config.toml
norm = "rmsnorm"
norm_eps = 1e-05
positions = "rope"
rope_fraction = 0.5
attn_scale = 0.124
init = "trunc"
lr = 0.00181
beta1 = 0.9
lr_head = 0.00496
schedule = "wsd"
decay_fraction = 0.924
dataset = "wikipedia_en"
Each number is 128 + 24 x the weight over its row's rms, rounded and kept within 0 to 255. Layers, rows and columns count from 0. Numbers have three digits each. The size before them is the row's rms in percent of the matrix's.

# up: layer 4 MLP up, 1536x384, rms 0.0521, rows 1151-1197, columns 128-191
# down: layer 4 MLP down (transposed), 1536x384, rms 0.0478, rows 1151-1196, columns 128-191
up1151 095:102147154130116116129178146107098116136113160144143095131151136152116101152124147110165125174134144098138127130107103122107150125129150124184148135149118082122111123130144141134116120118130111
down1151 095:102118086102172163140148095145097182164144146150089166150159154129107114108146172131114093149141127140138116156149143126139128132120107139139169128134167076133137118164146105162138090157097126
up1152 100:152109158140180110122122114167106114125145097125118124107118094131123123099131126116139128090137124142173125095147125091156136136179122144126120132116119098085118139170116136108126138107119120
down1152 098:150142105086113108145106107137113105143145122108151134159139150163132131124125144145103114095107147132183122085133124126153151149154138151128094135114117118116135119181114149134097132039135128
up1153 097:141090139118123137129130110137108131123154172142129133164132147153131139125141123134100122133085118163127129127138108167161198097117169170125096148118117106175122134125092108110083118102088117
down1153 096:153160121131147179105128131119136129136142121116119147117151112150143067131160121122165164138100156147144131166090122104112104180122098157131138147089127131118173117138095113133120130154080146
up1154 099:126163133109118127087188181163098093148130108138113097090153137116112134122155137163131104147093083144151132077115129185129133184131131161094116157113121100163100106147109132161120065110133120
down1154 105:139148143151132117097128190101134119081121141117120141094136114175134117139126155085143135120127130154127117127149166102131131130133087150128086116075123087146111149157122087142102127070125091
up1155 104:158116136128148143133129151145152081160140163127175124135104176102068150154146126124108076134124173160115161109176153179134161164170113149117154130119134140145150099112119132149140131112125123
down1155 095:126104143162116108095115114149086150113141129093145117130112122164102113094106128135154131111098066120129121105108121154124195141096092117137172149146101109147103119109094173101144126065153143
up1156 101:114152116150145124171135116128136061122106117144089097098132140152084158162119114125162125131121160132102115121156122137113114142146169107140129154121116176085137127138151206136141134117081127
down1156 100:135075140124171156150153140147117121140123123122151122136157144099141115095084064109109095145119135117102134117122142117150117121103124130142151105120199114141136114107115116117115089147160181
up1157 104:142114146092119110144153141119095159139109138117151103162137115201139095142176113133139083140113160168129117135118109119105141155113154148134122116106104131139169113121122152170107138105096134
down1157 104:110111142134137128170149094142133150117157134119114157112142141120109135135099109089087098138119093123083115112112162121126137118131125129143114127159146157170101096113088141141156077092129130
up1158 102:107129144100124133151104157137100151157093107096134111095163105129154149116122196120132159162124147122125164093141125161099124132175131085174127133106139090118099143137119125123067119130168116
down1158 104:150117133133143123102108104139140146113158123162124136103100151180111146128116152145090115125143150115154151124122126176154147165127110145117133138153138095129135116108083143113143127145201124
up1159 099:096156143143112094147161159109141157132117141152123104142134097105162099167112110088101111155141166128150150121121152147110108160137125136135142136142116158107155143150121118104095109091140113
down1159 095:163140145064083103118172133101136160143126108149174113124216090148129115133103142075164138165083103126132156144141148146106132147108104142099096076086159154137133114116087139107071053034137096
up1160 099:128112141144120144122138150153166182167139120164172128102150125113138129082111128089159161150106121161126102127115138138128140132162111154117171147131131153101130157159130157136074088119117134
down1160 093:062123145136104117143105125133094139096145126109088146087132135175106122153154106100126118117160117095120122123126138125161137131130158108146094132137106130134123104130134078106153172137123087
up1161 101:144155143066136102120127120099138147127116117159118115135114161100132117118112124117153132138155155111132156129119119100135142104153131104133151124172045110137061119148142148153078126106118140
down1161 105:119131122142100129119115098110114098121131164117129153119137123132099139123116092123107121107148114122109116137121149111126126127147131119121119133117093127126159151124127105101163121255078131
up1162 105:127172119160119106105094114132113160094093136114172116109072116138126112158139133122091101104095146120165117141144107127119159108136157133137082160116112114084116113149102178132131159064120154
down1162 107:158153109125167138137122119145136129132109092091137100112152086125120117137100150130137138134158168128117117123124116141101138139098097070096128120084155182096108104114114113111131150112117138
up1163 102:117159106109131095145149082127116172178133123114116097113138091110137121174129151158159113162109108152119126115118158149129146068099178130136100098110128193124136158106128115121127123087129129
down1163 103:168165125098173127147108144125104124149154098129112105136119136135132119119140165138148151174111136147119086120091103100099126144116141131107075131100125143154138131136136151149098146115097133
up1164 095:100157116118147123190112139089105148111156163107091124149120161112093108133092136095148127149129102131122113083118085112116123131151161156142102131104110137165119114125134134112121162117122129
down1164 099:128132129154159087125143112095121099139123121100178128107163115121115109143134120148091100152110114132147154096140121146123170111103117165146155150113082113103154136212143148146115097100156163
up1165 100:157135111145100125140134149088115113107167122199110115138136162120085122124124111137118105129115105099126158116105145142111126162120112176096110110145142078154095136134143125100089094125150102
down1165 094:149131122160086116136107103139140148125125122141133123098146131147145155097137149098122100152122118134133116077132172148130102156111113128146106126087122113140156117129127101131099163122136095
up1166 104:107147111103108153158139160086123140140163157163122109109079142123121134092135161139179103144177147099134162118130122123100136088134130140139146087157100152100121109111136124118128120111118116
down1166 108:125143169141115056170102132100111161145140134129132180104168117132119109142138108122141155139110115121128158113142131134115128166142082168156139103109105133141144189145144088115147135150150115
up1167 092:091153152085123090127124144127121126134139123111169105122066139121093054122112122154093143143119113111128147097095095112115156097150149163107152145120129082129111091162122136113114130132118126
down1167 096:150107080111114139173106152069156129147133127129124112112152093149134143141152124112118093104092145141124101105128123133111179136142201090124145139134076148143092085143135099135136161121126125
up1168 100:124166120117127160173114083083120129134142133148079094130160142132127113101165170093113146167091091093132136087178097129139122142170119144133106163117096133116089140137129116100114121093158116
down1168 095:150144129108159139169137121144154173112128140137146111158129172100166136135098111118094115135153123124108127108147149105099166125118156170128103149118157150103165149133141170097126099066123148
up1169 097:122126132140143138091120137145110130143172141137133112132105097132089144105146183173136117178122085104126154113144113086128155175177124136113122130191119149122135159188129138172151116106125129
down1169 093:143109097159112139108134117155123147147128132144146146128117115135164130163117142142122124125104078106192141136121177120135126115153118093097127106103149175112098106113119110131107125068149140
up1170 097:109173140096098155125102107130122095096115127108136084121103151118129136128146137148116129133094057137149173163148099138135151092124153141130147124118137130153113095135109112120142120090127129
down1170 096:099092155113130118117113164119117131110127109137125087101095119154131126115095138131129154159091183139108135119174145144124137128148149130094103166113119161089170141126118130184109105081154118
up1171 101:107127132135127174117172142101106099158121171124181122148140133110111141154086146161115132125157146147152171125143135145170108116172132157153155142115129119099073131114137127125111111122133071
down1171 108:121082136146144108185161134146112125122172131129143146190102127101171150150109144135176125121121147155132126127146105045126119138122132141130137088175101127140084113117142144148150113134108091
up1172 097:126116149144135126132139158125123134164141103143116141097108089107113111098142160123140123106088153138173148115154083118155132139179119163122132133145091080173143082124092159104121095128133115
down1172 092:125152126119108089148131158141141130102133105133133100139106149106139152148118125180132143190148153090118110134127120116125170061140125148099142114108101114123113096125134137111098146091097102
up1173 098:122113150173191066104127091086134132189137076150134116137107100163175166108123117132125141159137148136092135131123140108114120112123122086105174123173129118121081086118115130148128129108086115
down1173 090:126127103134093183132182133139146122073116139100148134129115147090112131143173161092123135100127149163145114141131130178147114153129152129135111115125095095125147165118137161104142100199153143
up1174 099:153136120106129119147139147114116121154140128148156103121157135133116142161158127181126122117098116116132129148107074146131140112134147086172146123145107122106123108152099099155104129134111120
down1174 095:106166158092124119118155138120149131128118111152174145109164103150142106135116108080116081128117118138100119127107124116127131149158139132116125174105102138134175121128143140122136163058132138
up1175 097:120132127115131112120153150122100082139122116162110117108127104145111150156107164135142141129163108126123140154166116156117134155116133165161116147133126152131118128108136100096075118126159080
down1175 110:161141132113138129139157077153175091087124160148119092142122136082118105165140091099080125137150135137143152115150151154171106118117137102135153146066110149093127139114093095119102132099108106
up1176 102:160114147145119117111136129113134145100124125128115099172143125103141153111141153112135134120122154118123147135159120098123152161168185076148140169141151088091132113138086134175135112109117163
down1176 098:139130125140107155083153174143135149125075136138109150084128111159111152109137130112161117142135104117131147199115128157111138136092118169159072176134137129121151129120146185088106157093116132
up1177 106:144117148083124120181104103126128114158112145126075087098121161102149124130137120127143103164144137133098113147146122147140149084104129125117117099123131147166128103133095126126114080109126078
down1177 111:091145121139112158110173147153154098111101117132139144104085125118116128079103161157149142103117139168111126139153113103106137101080148122132131114152155117143161104082121189103147131138154121
up1178 104:153174157092139107135150140105095138121106113137143105122111105123155120140129107148143123142080081156115122113126097131102128130139144111157113098117123169153113150126135159112130133091137089
down1178 107:173118115127140129146113147135176098167133086108141166101129129132124099155124135130116135154122118104150144096155162090157123135146099163184147106127110097137133133172128119165095139098154128
up1179 096:099110131132125134129113132139194154138147151141126104131136152081097119108123158148129105118115135092109094116132075115088093106111170168127144080141158095150148097117152149162127074150137129
down1179 095:152145158156128136160102114103139156107137127125120154129155098136132132117125116114139141155134132154134120166098062144172098129131111115124132128127158130127137128124157178164154123058143098
up1180 099:117118085117141161126122170125145133137126171078116091089113111110128120140163154103119116114101123154188146135166116167121150123162145131152134169095121148113129118160125112151104105112131103
down1180 095:120115148145142136118152138151148159119159127108135123139161154115162135153109110131159129085134132151098116147128108115151139122118122079103118135126182126158129123110149163056101104162101155
up1181 099:080132144098095104114121122120140127125147173127080117118080096159084123090110100146129135094130145137123125141133102129108129116111129156109149184156106153145129144139157127115132104089146097
down1181 103:121137139163145120126141126128145144132080078134130127130152150130104122131133118092112128147113107117108084143148086123139128138130118071108125064143178138101173159109069126154123115148111151
up1182 102:087185158104092114145131118104085133135151147168124106099123133102100098135120152148085139149133130115126127141139180136098117138129097170143107163160095107129095134093164122131135078097127139
down1182 104:134149117128137134170109093160122134109107088132129126111116134129153174106130114082141142124131114117164153103094131166136119155128136092175151149138116132110078126185111100124153128137085089
up1183 098:087136109118135121115121154113117116121108123133084113097137127137149158142141135132115121147152113108118077130063103106125104145149163120173142165136118149131084120123139107132122152126186106
down1183 096:131143116136126129115157147142100135146116107130159133176093133152115126171156133101120109121143128091126130168124136145183121125098142156103149136133110179131165127108152134129142149142114067
up1184 098:099122123091160131120196202128114116168119113144130138093163109126147155130118109135135129127151140123111109134145115086137091151153146146123150123117124135100133102162097111135138157139127091
down1184 090:156131174120139182074152106153164116109091147131104144096138134097154126134152149147141118149161131121117159117140120121127124142124134137147088107141102124110095109114169176098119146165127088
up1185 104:116155122120122125148134181106122136142136135150167112107135144089139105147114126118120150135121155116164107110172140124124129129160123133122153146134137119147132151152132088129112165114136126
down1185 099:129122149109151122092109132096108146104099133102117139127110116164139100089139124135127096149141155135122154098140168114161133138109125136121108089157162123142128084130112154114185117113123151
up1186 102:138124110134109139159167104107147123114104154125121099138113153152109101130117126133185141152091140129137141117143169165161150130133134091130148148143110143135152123155138071144114145106095134
down1186 108:122113136120136141165086115123123136057123167132148130164103143141153131122159136096148031142122125091170089127167114122126115186132099129125124143136119127152126144123168121113185113057140132
up1187 106:113135111145171132149153075129122150144112153171166122144119149171139161134151137121192081130146123187106134126134129134134125133094128119162166115119140121144156151133110083160097154101158124
down1187 107:128120106126087130134142154075118106123107130162112119128121106123190152112092115153131093152147118152118145103128166137116161112120153107100106130099127106171190115105153134179129120165141147
up1188 103:129160155127111139145176097123121128116154131108151129138109082152083152121107135134099098135171143104140155088142104147082126151137137123140139118140101138145118140208145108141120077145158130
down1188 105:163136156069115106154124124153134155113125110092139140154141153128116119135112073085086131137179175109140132112135151139109117128124150102133127127096106109092140160150105163132151077073162138
up1189 098:102130171183086148134122106099132143150140143162146148121108123143122079122113168135139112149139140160131126102169097140102129115120126133163141125137132083150115089156158124141136095141124113
down1189 091:142132130143106141140134165161111128167120137108140120152115100121113051148127094132127164117103109150106099105144118113129093091126118125139079145127126148125133112083140160131076100118167119
up1190 097:074155173152155101100149116086135145119159110130118114128134133144156103149134119176139146118133145113110114129148074132133142093111210176117082116110130108144130110126156149133129103129146122
down1190 102:157160114086128127132118099161161157130139160116109129124155133099166107115132102143157152150175115155202148183145150121144144169116070138088106182125128120115167114133138146143110165081151124
up1191 094:106120126135125146126121102136158103143164144111157153106120136117131125110111176101124164169128145159185135146122115169146105155119108132125161141060078117135158133127123109103142154134122156
down1191 089:141132133091140157196111115130110187122173119074106128144100121096118103103171069161138108134125119105140159124130172139108145109118145126142117125151135153105143101106142112101135138100129122
up1192 100:145141103125176159161112168114069150110176124147197095107136137144106152137108134179116084129105111110130128124112093123125125103117132123098140102144107122124141120114109135136121178099148150
down1192 097:130151108129120114141126162101142137123148141148096142078123149147154114163127147100113095144123144147083139088108161140107104156136143119120107155111085169156148129103166136146111146066141161
up1193 102:095141092119119152155179141141110125161154083125176143081074111168150145164130140170140103162128166131140137131107148172137160101128117149099123097122134149155142137145131145108137137099152121
down1193 097:131077122132157133121141115103126115171118087099115137175135141114121056100100083137150102139159127091103127111158103124170125177130132123175093084149183143092132127124133144167149133124144139
up1194 095:132148142098105114134121116126134131144128139139081111135124140126123089063125105154151164135123127151149160134123136134166149147172120106139112131071096115131157138127142097121110125090111098
down1194 096:144101123126137124150104156123132134148092113129080123139111109189080155147155109128154164119141052165086136144103158148115135104118094146121098145167100139131067105060149109133120130062136128
up1195 103:125115141103138119133156163124193125120136161119123129120138199094148137144148081144126075120150121138148138112122122131120125185142114123143111138165087143092120152145140128161129120113096155
down1195 098:107068143089107136147113140135125114131113152148132105135082125162130123122163130131118099126085133143115140078095121143154136148095140130113161091177151073168172117164105112160115076160094111
up1196 106:148122157106115119126106149150118119134131120149131117127147162113151170142111164086101133137130176135136110152170121141133154120109123140084110127153136151128083139134133172149138140108150132
down1196 110:100125105124111142121153112094119132087136118113107117128067127116084098124158128098152092119088107132162151092088094112112137141133142108149135145155084064148116102110118107101123125113112137
up1197 108:154144112103148148148121101091129117155120114127123126074167082104146101115139157134108137138138120163139135114140131122163153124120162094108101113140102169131103172163115123107062144109106120